Each number is 500 + 40 x the weight over the matrix's rms, rounded and kept within 0 to 999. Layers, rows and columns count from 0. Numbers have three digits each.

# layer 8 attention query, 64x64, rms 0.159, rows 0-63, columns 0-63
471537461547557470501431483561459537503519412511514531539436595554446505498516466533494438442532529598485608487448493485438565465462449516498536429528458564468536510561510511532442481463546426
516502566478471472515478483496536469451487536507505553536500499486498485566549482426579407485489476546477527518557480521489443536443551483523528507476556502528533489509629454537536520538561457
476548462510500448527431477595485509563483525470455474525515569475482509516529576479510508506459496529501474507519507502524446544459482519515447616500481521506502528405474520512540432510481561
558489510535477506482410451536475483446483510444458520459439522512459491499537537471559543543504554557541385505503496497546445584439537524566501559457477570464496531535472513438509518558514516
511492572502497513496543512528426464347460522516512466531520481515474457533537558492513459419534527554498448535459482504551530526497537513458518523484411554564440457496546429507495491543547498
517457509432488451542493472500497473483493577460515469581577503486499477479491496528472494460469480453441484549481510546447474471463519479533529487488524482497520505474542486521496527528520488
475459499522456449473504522467555496489522428497527479461502510440469512442495576489493480427490498431472508480537491512456490471515498494480495469508571452550517455523467531468554543492554545
482456501448537564518537478504430504416476486479479522538592527560495496545513563459455445432422537564500447510481375459442494496436564497449511498502497620524421505546519512473500514562515515
497445532507536473498541538478459458429504493499522467508546515524523497497569490450517436459471478521509451499462520499549539496438525504473485497517471566495414519509575485450484548540554465
462513485506532507470483455501452447438467506465474473593514550492538455517559539446555462447448476573476476525427418523523519492536523431522565472515504507453549508537476503473511430501541457
523515481456455538562478455568499480509528534540481541541445511514494507455532460451568609603516501531475456513500474576481449514496477494529559562415578528423483566462540502459475465451432543
495460528477476508535484508403576458548459508498489480477496491444486476485493423525440444495462453415544535497456512560443479505511551536526484426540502452388469540419460490495520515481520475
457498515494525454470536469517574512529511571486549510630522502487555502550519545484530442520498461432448471519492486451422485510477525460518433501489529445515517457498493551489472481415513487
505458488511554439504541520451570524467477470528505489483443497478498506496535511527479596474524479462582549530551512515466536568513499444556467500466481483451533551479512472408497469458520436
454490481477472466551482519398601458547566486485482544514517507468529519454473407402574544559498479547473542501558531532438382474398544502523500471493462455434550551502526431439514451500565515
490482553530492488517519461539475525547470549515500445520416520537504496495489512509487477456416439488520493492467496523477477527514451544534452518498484508487535506449540499511485434535459508
498491533543491507513515470511510471502492475482500420517528532467483473459529457478548472511499470515494535518443495541503525504564517499528474536522485498516448461502474510542529482451511503
536454470481514516449545446535467554459459559509483524503441490551474546518513541579462508474540544512535458537531479491550620563507407481466488528525483560635482477573504512504480498449467503
502514495487468442487502492475518496492557560462492506490471514504544469485495510493518461524461543538489491493495479541492490520477464472472478500526488467521493517511486479502486517487518510
475415454557511518534471473433523478493541516516515513552441505513472582508522412435546506488507515458519491513470515475438433551533488459565544496541502525511528523531486475521517488476550499
506469493546426431583444467473484473517443493477515451538420467490464479509481482548511479499513452522475517484486532534434428510440573472499491523482513525467480507493577499491449521558550475
565548499491450434484491486551518537540434492500554560454500547499455605439519461501521414470491537521517448510421584474513488455560532566478495488474482511452499534466514499511514470480483542
516465428493508493457448512512513482504513476601447512503456481393585532520527462519461432487504550486518545480463525560478446524498516520524504556524451438478484523466528461548519523527436535
528571514488437479509512469498518569487574432447464471501507481503550512543551536553518485513484485491487461462560533520474501446581493582486475466468536523457504515445531516452530466562494535
471534564517506536448442535556518434460486539476491570482499492436457503529473509426516390492509475528576478496514555512480517533514507508537541523496501558448488450477512483423534520510573508
477500520447562501559497453490416472450443477459502483533552569494466433505472592490498526487485514524477435548479516522528503465396510448516512533422523529545506574483494516516501493497593463
442423489450481467506521542493475500538455474544494501490500517505474548466523523495500529551457479493542573541498427492534473533482490485492472534514518514559418530502492463550438494433531528
458513511472546534533482507480444550492532584568482537564496450470471526540527526549457420465541539480558499534454493564555528537576463504411510536526537560482494539483477522519464485486447503
458479486505406486534552454535386452524506479529485550479543473519522476474451536517450529463543456578488553528572517497466481450528522466520501508503457576510463565483527487470496478487516496
553504460509519465429504443459534514510535575511498519486530482525519584498479469546486443494522452529493499479509500538571490443511492543579557476441516487510508468521488484470518459475440574
497445518480486494460484497521410489482462489555453499518541479463485505496480552446532488511428443507468523527540493532509430519447531486518460560417470478552569560481576506600515469490564426
478499452511515411456490589432483561524464576432578462543530510486477509529526556574501491499578549502505524469496431449548508471545462455510517485437513519530497466485521521457512440562500497
444529421432342525501480501507518412471459515450451540513574474477506541536420540426569534634409473439492440565590462489508404476398572529525442509522448481571472576479404487446586487466557518
429487492549560435459434526585469517493480537552505475451421493536560517543535463546471469443598484583554518496445486504539591479558468515517547535582505481490448445477540496536419521404412455
483496474485589441435532521494493486464506516563483513383404546543506478530613428518496553516616514461579490468450499458481551601512495503551588572532497542495509498513487528463498478535502454
532498472510564518443422408556470554556511563529475415441433553485467506481476589530465552427529509524486465431440459464528620578549460471496467464514524512502535460429465507504551459489397480
485506472572546506584596565494503579537538530535590490474436410464519497421526535592427435490534548443470517463505483525549598511548418511450458503481485545444484520533422515540488478514490470
457530510505522491490532484548493487476440509448509520500504549510503549525595499463484508436477494572514570511530507420507570522502494545472502548500495494542577439529532535492522451479568504
469472431396486509541560469471561428487471532518508524459543568553451486503519453431488481482435445554419483538541514488466503435484527560537514577536509410468570489461524553612437452508547492
471540507538528507579611517502506471531535548561547499529438465440524405425509460529494505497490566539523544530499495554458519571505463460502498483520508441521517491543487460628428443528544505
502506465578524526478482511554434479447514523491499414417450437474491493515489504530534463507510545551536451532466485491603560536482447453507502492495445536558410503473445507538482465497449517
466488503473545436447467491529471476474505433551429429447573575514450507486538466450528549404538520529556558386490539455472487501510434561513456541503515486448534476461526555596474488466454503
561531539496481591510553464450482483441487526401479505569593469501503496517473584477512417470548551526493488478542426483494461519445552516523505504475478540437460515473498494510473425515501491
528511483507497507549490518484432530500537544475495508516517495499472506483504469497524478493497528519456456519523498465529505480481512495498463525484475520547489415493517508500506540485495473
436486533452486479467507444497519526542458518527528460516546480499518491522531493464541494540477493493454509520486419511437533446413561478492501502521521492487520505571533482517466521517505534
510480442465527536482521498531543539488498483534541509453526498503516512527534508536541474495446511448507526562484533463488475520498498513375527486459543429486503425433491472558545464444449551
462540510474472549502522510532477496505513449533518479526493499535471522496476469448458547484519516497479497501476440462548513464462538463493474491503491511527492502483496488466507467485489475
426505511520511501518507494567414543504502413478493469503457515503476520437549455522515508510542567523478512575555506561537482487503499503457479490477527486496505539578547506482478493493453488
575466474454476484476556515535526507517525482501530511484534509371542523519460473422472491473564524510566463435549538524478503465523539478490506500472546505480495417514515523421508481548514573
512494491509494485485496461519420524485560495461478502486499519539524498446545528480508458495463533564502484519481444528498513517492502493486461492506527522533480491486472474523499510496529490
533526497621523619428470475634348517366415533479424377403452593561473443529545630549468456372497562584545500507404426410590645495612503473466548566538420574591369492548471482470484471515507535
542491490477494546469465413493488505428535521482517431518444543534447465461499552546519513471482456546521432533477533469524480514485539458537493497508475474443523519481532506538465454544519433
472458512550527529540520496496479594570542561551490486517485509477504467433472495512476529603533523504449515501552519524452505528625497546500505492517500499447430483504495515588482493502518499
519497538458504535519483477444453532466496533453578438484529510488482545516573503535532517487520464501450503489514525433515503427480473515532553533485444484467446483477516504500494543417492481
491570512503579505526525463510446514520549492539584461472404528522491504465427474396456521526552517563444524518415458534484514504493493490482493525534489497581448426481517415518479423456469500
515434527510521523511538474490552503567528410594517480462475461521525522536487550581559463508500513484546478505553517505520581484543507559531522491541576501501490488445477424458442474497512466
525530548453522468512498445438422512520463543476502606524495525453496438507533448491490498515485493446527464462538485497459512513527517467497514511507531531502488539440490548507520557536420457
471434432495512492474504506469486500505491471414478525509420414511517528478526504522501556490534478471552490502547526547486541500447527441540474476549466414478421525468484481497519478491495564
502490510480533525455545480486582439496522554517401641466531480481450533504441473561538452499549500536529472518510544483477501529478487496510468495480539462458541467557476491522486504493440502
510515467521483499499537480477510524515532492531527524468516476518508502470490468444476535501459487551542530466538527538553497495437519532556495504543486549553461506477473530537482492466471487
543535558523458477498525502469455515496463516520527527476533510436434484512480521527437450441522514426466474502466424529483483521550536433501457473491523500566431497529501526397432544499528489
548561564437457524431486538529603471438506488498478505525552456491486487552479487500509515535465443495521493509530498481513533418540497521509473487511561461474447411571493510487513502485560412
545460495546513468523488567491530511469463564561561487529563512504534512516485532504533472490447508490458475522455458543465468424470484517571509489541491388460500563455571554435547502474494459
478502500527455556500457534539464511470548507537523522447517479469559453548504504500533514459530467517503484458525514466487545495461456543437449507521450549531545502444494515450494507501488548
# layer 8 attention key, 64x64, rms 0.167, rows 0-63, columns 0-63
534485452526493479458580481511516519451498463585457401450402504522544469558554497506521486460538521525540466456490413523525576509514489464526493499526490540527422446548492492483447479460475495
487534497513458474572484510489525487517521445443496524481541511462437532475521546450501548526486528458475539494484448523533462497474549543522421450491520498465559547450445494577579472568589530
578547574475545578495455517513504490490529474422493571513589419565490490515482528458507460486488471521490535600489528497551515497542494529511425449490493460526494498436505468491523519493503512
447489579511539518531490578504464458468516474454533533508539457500498521514506390460478409525504499515504553565451490521491470530522532539557484520500507509441470499465483518407524486419566540
550503453475421495482511527450506508535478404555416459507515524530592501505498524504552551499440459495560506492565529543474469558537478482464560460523543452509494495480482475491453500471470495
523577494461513493490487529491502469456553477442505518523537499492481544515526466451528520527469441521484522543534480513503466490429507497534450453484480498486464535503445460513494508552558514
506544508530490569468460444510483443517517491483451520574533453467515518532484501508546509492497512483540543491467512518511477549398496506492518465443469537569438513499429507458521476534545492
462456416570425445514470529481561540481437447559498447484511492492516494517495449503454520484470451476472498447502519475496566512569477532465524505490432540509504452486509590512463509487492450
430538489563530494551505509493507557491448488583484522446484499481543456509477474514512501539514490445468540449512504504483441537599528494519499520507496423485553534580564480529470542427456452
495458534474553488522499426499576477521451549555484466452532498455502479510493534527499518506464533471526415514524535470434566531479486517521481515489458516483518464528511520459520516510482447
529537445516508468508485496534526465505563539408533486512521558513473505511550524451484488478424509550508510511446539492491494537449558509554486478568495487551522461535516479519564489494570514
464499511461506482493474549485491473512539466516528538532543494519509511503454504505532510496491505502518476487552505487512457508459487459522508467489495454511509503497507517506476542525509509
500517547491511500557466503503491483505496480492528478496517489485438523479503478520482538507481453465463446574563450542490467391474484567531509442479504528493527503523483503544540495513546503
518525523480469478509480479535436498469508455486482509452537453486458497517452508489528461555513521505473473481494520448487491549526534521457513485518486458553532493533517470476497438524486536
510503494462484461497484508524458485486517470503490499521494495513516507526511476552518481517489484478497522527507515510472500493483505537503501495501504504526483483471453526514489498467499470
469531400454505540495492530474545501502492519531514515492529477469503483507501535518498516541549541517470487518512475472547541578561510496534522482487474570476493497517470496508514488485570571
463469486471546543518513470473508496499497523519488537510435500468502516541542544552498501498480532473527487496534491513497510506447464492516506483537489487457532514473533509530522513538519477
496482471560501550493512523529552544478485518534502471466487502491492467470508513489494495513528550514493531495452480491517534532529503491459531555513488503483494517526544505494526486474471523
461416373698498570383647426550508558452355598701439358429399517519541389567528606644449499358625598522603501453382507360584731558731355397450652707557465583663382484569626475360487534414311590
492450503503521470486434508517557511512494490537423492462503505449522512533524529519491467474544508537507519494435464499555543504520537566470524564548491451470554501497485541521479511468488472
457478409497521505457485548549466506508474507573561494497472548467549510531558483478508473446536529526517489456521494484528540547548482522469573525495495479476541474531500479436498467392485483
441489514503552543451480518447478532497502587510553475537500486472519438529466466505513493481491497477538581465488493498570494505482489524504490507518454531542537441541450496548516521528506562
492482473564485506530513505452514446543509464519520542503519524506455523491558495474527544590484483492520464520489531464521500572514505495483531496481575446533501468502423506509471465463554543
536435475514516538480535503486471511510438592537530486513484544478474398523411550475453496488547521504563523519521488434492565577560470426494550549498446499556448499515517468457550444492514483
567498479524534496526468459493472491483509469525588459521487537504566519552511492540504564537455531513549544493517486502503467483525496577511473525456456471439506511519529530474441506559511475
530500546530491469521495486527499495464476523475532475472465474478520595568508467521504496420516494535489502455546492451479505442468489492496460481512494518500450425537608476497491516490434437
442566500532524491548505476504514533394519474514512481521477495551476519580545543504538511472511482507451474498535483487518488478460509469512536471511497481495482503495475501518518530515452475
545529534563507445528496513550551449551535488458577521536550479492470517459468476429536549499437483514475491508517513460492410522434552566527498447487556453469597523489489453560528628512548516
584534555470531504460551538490521494476471479507456502526432540558540505534507491492513488532521494465505479520526559491463548535520466511485515462471506509505536437561486478499510506499508418
538502494492523491519512568491471525505452510549481456520550563487472498477504506505494579494437525447429569603516551497522535528479495478470442532536524507544483506520562508525501509472529501
522483446544504452503543532470498524466444564556486433488448522506504570529539502549504496519535573534519448488536490476473569513514483464449579516521537478492418462591504499497396529501480497
526503568458520558543449494514405498460533480467547487476602474465491502469508475410544474473399427467495479532566537471506521473504490548509463472526495511439482576476459478427511492536501518
510539578519552493468481505518510512499556498442515551503546498517462522519515557466507474419528503528460550505509489497552464473533507515522465430463523493526503507469490504506553489549568496
521528568468518511504514526491545517432475499522526559484502518490508509479608565439494489455586521479435486431471522482555433513561511484460555486467585483497526548485609474493543568512512528
457419500515501514517495488529530514538481531481457464486566552520423528526573617494462453452545502482570498477517507489481459433571517511486481526500483488494540454447531531498519486461425519
528547491506528510503547489501460538506505534541541444515450473530513510492567500579473449517517513491564461518510465494488534513543457472532535559507488523469401448551537520461453497444446477
555451446538498514494455468470470518510467523540469435520461503467490478522496478511477521484483547552463459508487518491478520532529508475494587539517473525557469454560532483524478468432492531
572451480487512522448500515527504457413525534520450484491559473550496443500522591465456564450512539439480470491462519542493499498480528471454490457516505545549453510461466416536531437578489551
451581524536520482452444524497559532482503496430586477494574548439486556477574525461468472485554440455522565454505464491523489462491550525463462432486494552490472489530490515529504488625516461
508449550483525458499453479473555549471413429460485500446522498479476560489524468467469568536498499535524517390518502476489507474502520522482510493529492558404511539483477506465537494441471506
497488447548526495493491510483470563472493492493514459467513519464536493484547524550477498505500522491515522463492484464495539488582481444473506595516527493480469510552604503493502495520453484
453465569472500579491501505507525530479426544458530633488468494463498523500459602526500472462484447480535454480419498480531563518492520515533499459488484499476517473536471534417538467606502544
480508461468472494555503532524455504548543486536473455550466483469476510521434443591518572541454482514477471530529495548474587537493411522488578526523474537534498489493519486518505518527516482
539427437565496555449559476503485552452462531578473438470423518512520434519546494555436494426552538487594492487505439499537621483611494442457517568562521489528495533509455505472495525506398537
449493454566503543448505516456578512448477541572514529467524534509567450454507495457544460516482527506486453459438469487522509535514492548515512499503473626505491570482515523399484488465542500
502519472519539493502526541495508492521466546480527454478554463528504503442444574449442527467465509480540532385573451493571517481496474507499522540521495529575460548533469533527503513539473498
498442514547469549428577445506426606470486547565358409503365458547523416527530601610475452328541537492533349445436401429541619517650435402405534591507479510576431441566511546532454529509368431
515527508533514485450498481511422496517511506500498538527474454493517456539528502527522497490458471539514475445516546491454488416412559467481491479461487517498522501487407455529538479479543538
571520470542500575516493474451473479481478451505469511498510480538469528452518490479489537508480496467543508529491460486563517567495493528485498519553454500479517471505501458463471381507526480
420551613419500447622399474502508374499564469371538604683569468533435583483480441476487549602427394460432573603660610546375340375366537540609493448440480499407629574447419442513556564498647567
450509489472502496524477514467500477514502509470507552492523529469516510517486500510510483535506500490506511503505502515493501528482490504508490494504508496484538510465484483488505509509521477
460524497459464468467469553534469533557560575534464564508521500468586569548485506496490484544493553491508522517498461485500554466533471501482519547515491491553485450499517489492512547460491502
573556457519491498488535522437573561520471516553430490434507506514478419560492529478514480484494519471557496490395468467524593548477442474508511514525515487557558527464490513460515529469493545
517467492526542439534476544513499530490548446510527542491434507461547564527448481438478471496474512490509522510561511575526505480505558490508478503522524509542513532521528485514509501512471489
499563548472460451494479505502503483522566474403479479626484413543463528477531531565517545478453489446477492525565483524534474545482492548533421482448516528518594556446494534499523530448521524
535558514500492529469537476473502511509546493505467550499531510464481536551464490457493554538569517488497494488500500429533475531496494500498485483508478495544478577577493542481562489504485468
493442487517492534423505511529601504444478525507509471487515511533506474504451515475528465505465551582558424493507519488542512510553483456529472523521494486509504482559559478450519516497515554
521511480528514546485451479549463510442556429592531420507517502529519548525497563558473470494465492475454452480489519483507499498539470416438536549513521515548476454507537488447544457439475464
551520531517441518427510543551457494515489512504496478478508565495511477489516461583509524551487499485475530485476513522538491428478509533501534469505495515519490484488535585504522495516502546
447498513492513472531548500536554526507506527526464532531458466543461513530536520538504529468504485460451528546450464534493473532534465436464472479529516490488526494536497456576519503532513501
516507486512518510505451462472499488504499490433518492594535491517498525433528390482565500563522523543487486498587535509546486467502525519506491479493519439477546518470542481487498542468526501
467450471552511515476525429519448558534509575532494492465436577546523475489517543530517517531525559507563544509523464501490520534503501429464534545476435520479502560511561549466489484510413507
479544476548535501491537431474521543516497506536497520428519494469474462471556491526490488540520491515555527456533525477501583586590506441476486575558500534522420503550565508516484584495486496
538491473478508453530490555480513457503484451440502525526492474529502517451478458488455454536497442440543511519500474502454419504569530546528515465467532496470474530502453473500505521545512448
# layer 8 attention value, 64x64, rms 0.305, rows 0-42, columns 0-63
420481441469533495422490472492476451511462487439506465511495512421563371454435487454526528536478492551512504513516492435504551512453409433555498494473489502433475448529547415521426513541469488
487514575456468536524523526460501474457535537491520556539545437525501538564529488505479469474534450540563498481462509537540463459496526529462564512524364486539463526530504549503496449466567534
492460501461576498571495479475387514529475488547539506618433467512531462492394557467555513521481446471506495537524574485466535514539502395457464516534459499523542458548496568531478446431517446
525462483542445470605495453538533495553503448459456540470513487516502510501485523540538466454481499437496513487535449509562520504464535540461445479508482467460422527521429525502534437518537503
472562475529546534490444481470537464487479466490543580507543452454457462586565529567516496532514526429469539507485499485479482533501386531499410536434514521477507492518525545546488447498487462
478550510547503489540443518468537504573438444447449541501459480517460532542489526547536525506518574403552499440498486551503484487468519579499475497510501513478462512503522462539529478539491430
463448520489497498545442488489489497522547550462525539496519423478508538510480515527533465495509508525456467468546482462489535573502547571428496495447521477473447514528532519467530475470556426
541469497521583579460485464492495471465494481457442429463488526500489487437454538449497555468449458580477390486486529526525497479444463424551502485519524473530516504486480514501458450534461551
429441562533500475448461428492472489536471464508448493551504542427522470486437562442467535524463553481439519504487565559494461439462484384528528567555496477478578473493457524582552477519457525
491489496426531537535533461534443578508530515573532439543533515554416505480486502488460510399487469492488485561475447527524480466427549478484468517484532516581465505472490553477461451519450500
539468494479458462517494448560499502554437512539495480537452492512472465451507469448532495486493441485440541482474491546501467565512601486514478555507506458474504579495507530489538480488510452
485444512544492473544419543487516436526499505458450478496471439522563451505506518492588491506518557472508500516492523450483567544529492506463456498530547516424559368532487549484512502524521438
506457527446464512561484429463476523482446428549482471527457470509469558542474499549487490453503451491531521495492466567498531564493562553499540466526490454520457501482535503534534486450476479
449548527540569545447480498511500431487510573467539426484524543480519424493467521473521417522488438560506513553441508496519472433485437433474508562481487483512501402561453537540434444493489529
478538537550521496495519487485506491519509492466397479524484508434635466562482511478517587554417420512540453503549491534500512538500504485517542478497455488510482499531519515515459518481485435
486527519464514487515509529522581507483476513518478503485505461521496571498567482447493476503482546516490454533510541513541560480480497551448501448484509435505520462501538515499518493458511438
538514515558575490490558527525469473496488489521524471515492531549558491463486521484472507454491496476489458540532574488576488493492503472545465554536532485466488481500419549516479529483511467
515458571578514500397459478486539463462512420491487512416471421462489552495492546514499430520501567490538593450500491503498497581518489490535499533457563473477477533487484423518555489511496536
536451496501554485470442493482511530489426459545531440522464450504507480532574503554487506551543534496529515488483529524450496515476474545474487514485595498467503547463516462496603572445416467
494543541567497462423455513535538458569474519521444585516523445398536519546509537543566498555495508468471507479534495571411506469491446502458502464519472537455578497512451564521481385495488465
493406492503495451556397529491500566530453458509491497448477463485534498535540457521547531526495517532428463520541500538492540522487495555515562480485556528425497460455533483461541523487499479
571508549500447465508552597511461489435525524524490539534519492554521545545511524538435486464559460452513426487522506538490522479507549557430542478503479564486486519470537543481462548522500448
591516420532465480546465480444503494556520501457445560506465537491528576484429483574536487502510527452505484426536558477513479460517490500537449477517445426499509449543524529437459538503460415
475491429479577498527464465433446501456469404464478492433511555384493453478499513496437585507458535528491515502481559501453497522500485490563499522474519461512475526459548378515537556484453527
495494576515586498449541515529511450556493480526519491477512471455532474518510435554550523527518539480527512524488548489459527485511480484527526500526464450499381472516505461431476482540471422
577496477482486478462434453538571528503500450531441412521481475468459581435573477456435559513461522542457441491512462547488430505505511510467532489500526488546524580439520509513556556436434551
494527508508573526469455519544527439525512521538560419484456478478454453527532489497553461417539510500522517531502623533459534545479449576551479519494514474453466485503486444485509404505486513
522454514456568560494511532509488513440494480539542490455488491552481457536522506433471506481506517523520553511442517468547517539453535553533547519516559533551479520431488433538534467465518598
456502554585520544477544578556475502518512479464499479444508448564533516521446559504586498522476463539573520497458493450517490445508527499531481536509569498480419526538472552510410434574514559
464476439471532553494545575463392493391550492466531458498511554458445491505486486501394511466519480564466486534495519412550465518523500520516530569469511437532489500482523454501491528542526534
525419462522484480471431429422533459535464430510448517536465489484509508531458500522545520497486483458513527485485517532492480562498511431588427508533431484425559507563487533455490494534475411
521455514530473472436493475493455515475433468537447511530452477472508541470502513502467555501457447510465471502477469512477519529501523495531598510487520464527540601392568470557463529465540529
542526486464426461453537485484549484476608518484539458525559526414515547486504463513485507482451485480489447473514464371487545547514412475477448428416445516459529516514548533460459562465459500
559535508513457458462567500519488496565526511543486563624438508471523505452476440501492530498447441474559454502529486560473502511510460472521512529521385492459526500462501515551461461479446520
442516498483545559571536526437488584546511512514614565569517533535517415557480458511530459558479530443582478469540562491481474457525531511483499530554517518482498438493474529517480473477488504
470518481503476448503497508523423506519508510523521418555474505513458522480490563511543446469528520492545525479514423519479500495532513499504511534489546464519470516463506514615509390523553497
525498459486431506516517524493556552519465491505498512503500497526566462484499473499547530559398472445572407512525413533488503540517506499522545450515480541428491538421501488462511506540437435
530525429466502507564483528582451526443521513457511561471588515597475561467532467444512473434490555505429478514541501531569518418531484586448482498481546479508477470471473481468495516507515521
583548534451437473534553552521508515477471509487509576469537431577506574507590453499481476482562540517564514454459534500468532491502583613454454450533498505441510612500569488426550558448514468
534485448451438460519541503492444502440560450469520537516501545458409476492510472504432515520480507496472464443492520435459497465554436494483482515410474515444496556459516491486503543490520550
448453482480524507543486442495426419501493482545458457524472536494540467503435495475522460412490508564529506581518554592517527525475518450564535519566441447530521379526433477564530483450443519
493458469481498510528521493549467487558478507553474493527457585486441523454447471475479561455484536585487490515535520541538512526482538545586490478629519462556497475481511435454521468483480498
506463564523461501486493506454420473528543590516465542537489464503501579497417521513450488469496458499525452521518463509453436493482593402444568479527425556609529496534512565517469559458454490
# layer 8 attention output (transposed), 64x64, rms 0.23, rows 0-42, columns 0-63
440532443484539496447501484438562455523584544386491474403558511465555464442500534477484547554472521502600528505492495484491480573457434454507500556467522458430515497396536403521504460460470483
501481538519512480498503531460562495509482508534522585573545565472484499524487482506481479486470447542528503494524513521539529502485565495443563492535404482496469525533515564534491534513492468
474509486533574476489493418503495488484535503508534468621419469565536487486445548477550517532465476453590515575482499473447526524550445452448516511520503505574575532463525521466572516455485437
477496534539459419493474508512542513519576518503454542538477500518476492467523468501562483475537475544474495507514521486534547511417509471482431422524501515502464423611501457524501459533505510
546516464541497541481392488516478458508537494516489559479534493535483484554473520582593508490466473458469527434541482531560562452525443478511455542434446449436522460557415510428592484537437461
477476521560473490521450545501523489565526493458410463508487482508530506517510540529485474511548496513479512461530505469535514493484496552541438471552488465484494483524453492506522546447520443
491468499494494461460426532484535458477522499446501522521503489568453489519474477546496499490503491508457516518483507528485501480485435505486432416467432515512492547475576505502507506506535487
473456470532523544530521511582488444462464480396480489542481492531440526503564571412494492515458469493485449500498556531521514554443469485489523556560518544506499530425512470476500484565486529
490503520508499411544507504585554521627494445496511519546449510497516445481482547462471489567507531602517479522466468477550462550547399416545522574524612514467542462483503606566499511546459492
553469525494508534505519484511502566504500450511509487507568457526469501445537551496446515454459505480576515511505516538511505422475510417460493488492526528602508525482482506545528474543448500
599477455473511524496468441560478551547499517500516479525483470562462547481531480480424537495487487549513516481487449451439508546508501427476466465531484431493539519553498506527461433481509548
504532522500465455588478479551552452485475561439494541507482492470515489511496527490560570513490459428504478532518531473487476528555459502526396411464558486493518526483531517458527510452542464
494491552509460492508465523479487561510456465564455492513461486546493520475468477472516521431544457518516516432486526491506490520492543505438473489583472454562467533491506462522562552481487502
508512512468515519530457453493583468476474507461510490505559492448456400487499573440537523477432480485539422484455407549480471575516470500498498563536415502533554459528553515486507445519533543
492475556559497463482451481448495464507510470508441481497491454482523513487493468430516493524523491493481483505542477515446546586484448454540516548524421525448469576462467463496513571508514502
485435484517504513533514497442545476537481470525508484508512553511484502505554514497517483521459496491455491512515510529527556546491490536488506404455494470498478502465549524490558569454517549
511531486472563526510484473546494439481581503522546533476444530542541478487510544445446540516485527543473405532604503516472490527494503492517498492485500560539496429565487566500543523513505474
482529567499450467429461483626452497480490462535499546439503579522481506536437494505528443523446528507486540478476524453497433504472493555507453546533485496472427451483554534528508483439557528
475534408546508510524453535524509534447503457573502478413436461521450527530511533504463504555493538427558516527523434503580467503578518524532476514484467477488453467493513540503559515522517508
531462574555521447497493483522520439528534498551495553529450420463508473527522503541562465484542559455520556438476530527451518550528479504551519501510504539366527470498553545467551428554483529
504503489495473470536475494473590501503510483469498476479460515510531556558448497497509578509620593445451528487551498532581521494563477513467507443447530534496479512479576445496496476513468541
522474589480439490529484551453483459423476525568475491526470448547538538529487483514419454510498388525518473476512492522502485486591538478480495463467519504501468458483569490506512507529493452
520471485552523418494559511468510410517487540454462477524394453537590560496493407537543473468468528491466464514492540500523436512478436605489395472535497485497512545515446561539424494504439492
432496451535513540536485472531454513479526455484468439446481554479546485460425461568471533519466511556435562508481536474536542471515391451565496614513538475505482494474493402506483568492467558
547398564433504484488502507483537505486450493474478508435498502516520487524494528554505535576463574556598558524576544493459526510488539543522497524537458494490493501463506498508468473519479491
543492435586512480501513512520493598470469433526563517506444468466439589493544562460381537487472533461440500474494485536519506523527501529487535505534492502462483491475471503543513536511572550
474525482455504519519414515534520467453489538490480531494503559523489512513571499521516510449507558457593543502540528475504557486480461562561509511537431495533505444453507515514522408492539530
485495493455485518543419493556487524445477491534521516505573517544488546488513465507464476497468528467542449515459531454586551494491584475469532571504531510515476466490487473504523538425517511
455483571420440537437489487616454429474518494412433491513520507473576437517502582484546496521466544527531481522515418477487521569536514480415546428559446553515373585567412501490543403529545508
554541434438506510533521512473428441431588547501474521506512518452495408477471504499424501500445462578445496508544497450581494450495478516469545532488477512567432514452477417524474521479511560
539558456552479472502486441542543450549538503456502536502447535506541609538521453502567492535475474550555571450486511487454405556423485489492455510551532498520541536551461517522523535535424453
519483498521502476465470562516420521466516470536520468519498517529512550526530507493480489471529522527518480531493532535460520531542491466452511555481589454429470575487527479481498504472508585
483490461519531427416518538486520505476468450505608548438515471485548495522550481462544526392442441474452488530495494417412494472515426466506518477456479482500480493432489458492501511528447502
535461494557546437437514520487480500544527541557540561490460486535572486520563476463497518477496461507544549495508537633454506521550538442494511547549486496477495494478479460523514430454520484
409486505516443536525477495502500449558571537517546512532462474533560424488477472545550480560471579439513433502525465540534480449578570468474469527516411544542571543511478478510471468446494457
516497560546489475455514475496443478536536453518507469538506538481530446522438551489448444433519484492533526535497514451496487473522524496532432477533486452520555514459473486485534460521587516
462484431605443493496462554511431502539454501535504512448492478496589503463555496430501477557484581520526531461547490537505499523510586513488494425446493508460545567517537364493453474544522412
536456459458479478548584441452457492486516510440470565540523512565499467548467480513449479452485538443483479489498428586557573446492467502488501412451529522488480464476518484431394542518517504
493495459509516523536577549460525484442436477541550529455480511544469534562497477624468503471433462517540539477488495477531525518528587545546524341511530516446436505572490539488465536441524462
500478463497506489491515534483470548476525518433556491527455516528555499505508483529492498494485443514494515503499460429500463438539470490500554526497495527457471470493501442477486466502466553
447533480460500413610578390515555462503505507545464516494476529503497465438468485424493535444535501509569505511501538538459485524434530481562549548525477476599526494452534509491563542486485522
531495453459498525499573549512500506529520475486488507525481430475497560425496443520458493457530562538496504550536543528506500531463523506529496477539542512557516488433503460502526504460502495
500438551561469400460511495574508467467447514559494486553512385459474514502460520535380539498555420496496451538450502522395452488483503507513587525489496506597524556499586564550499523467426402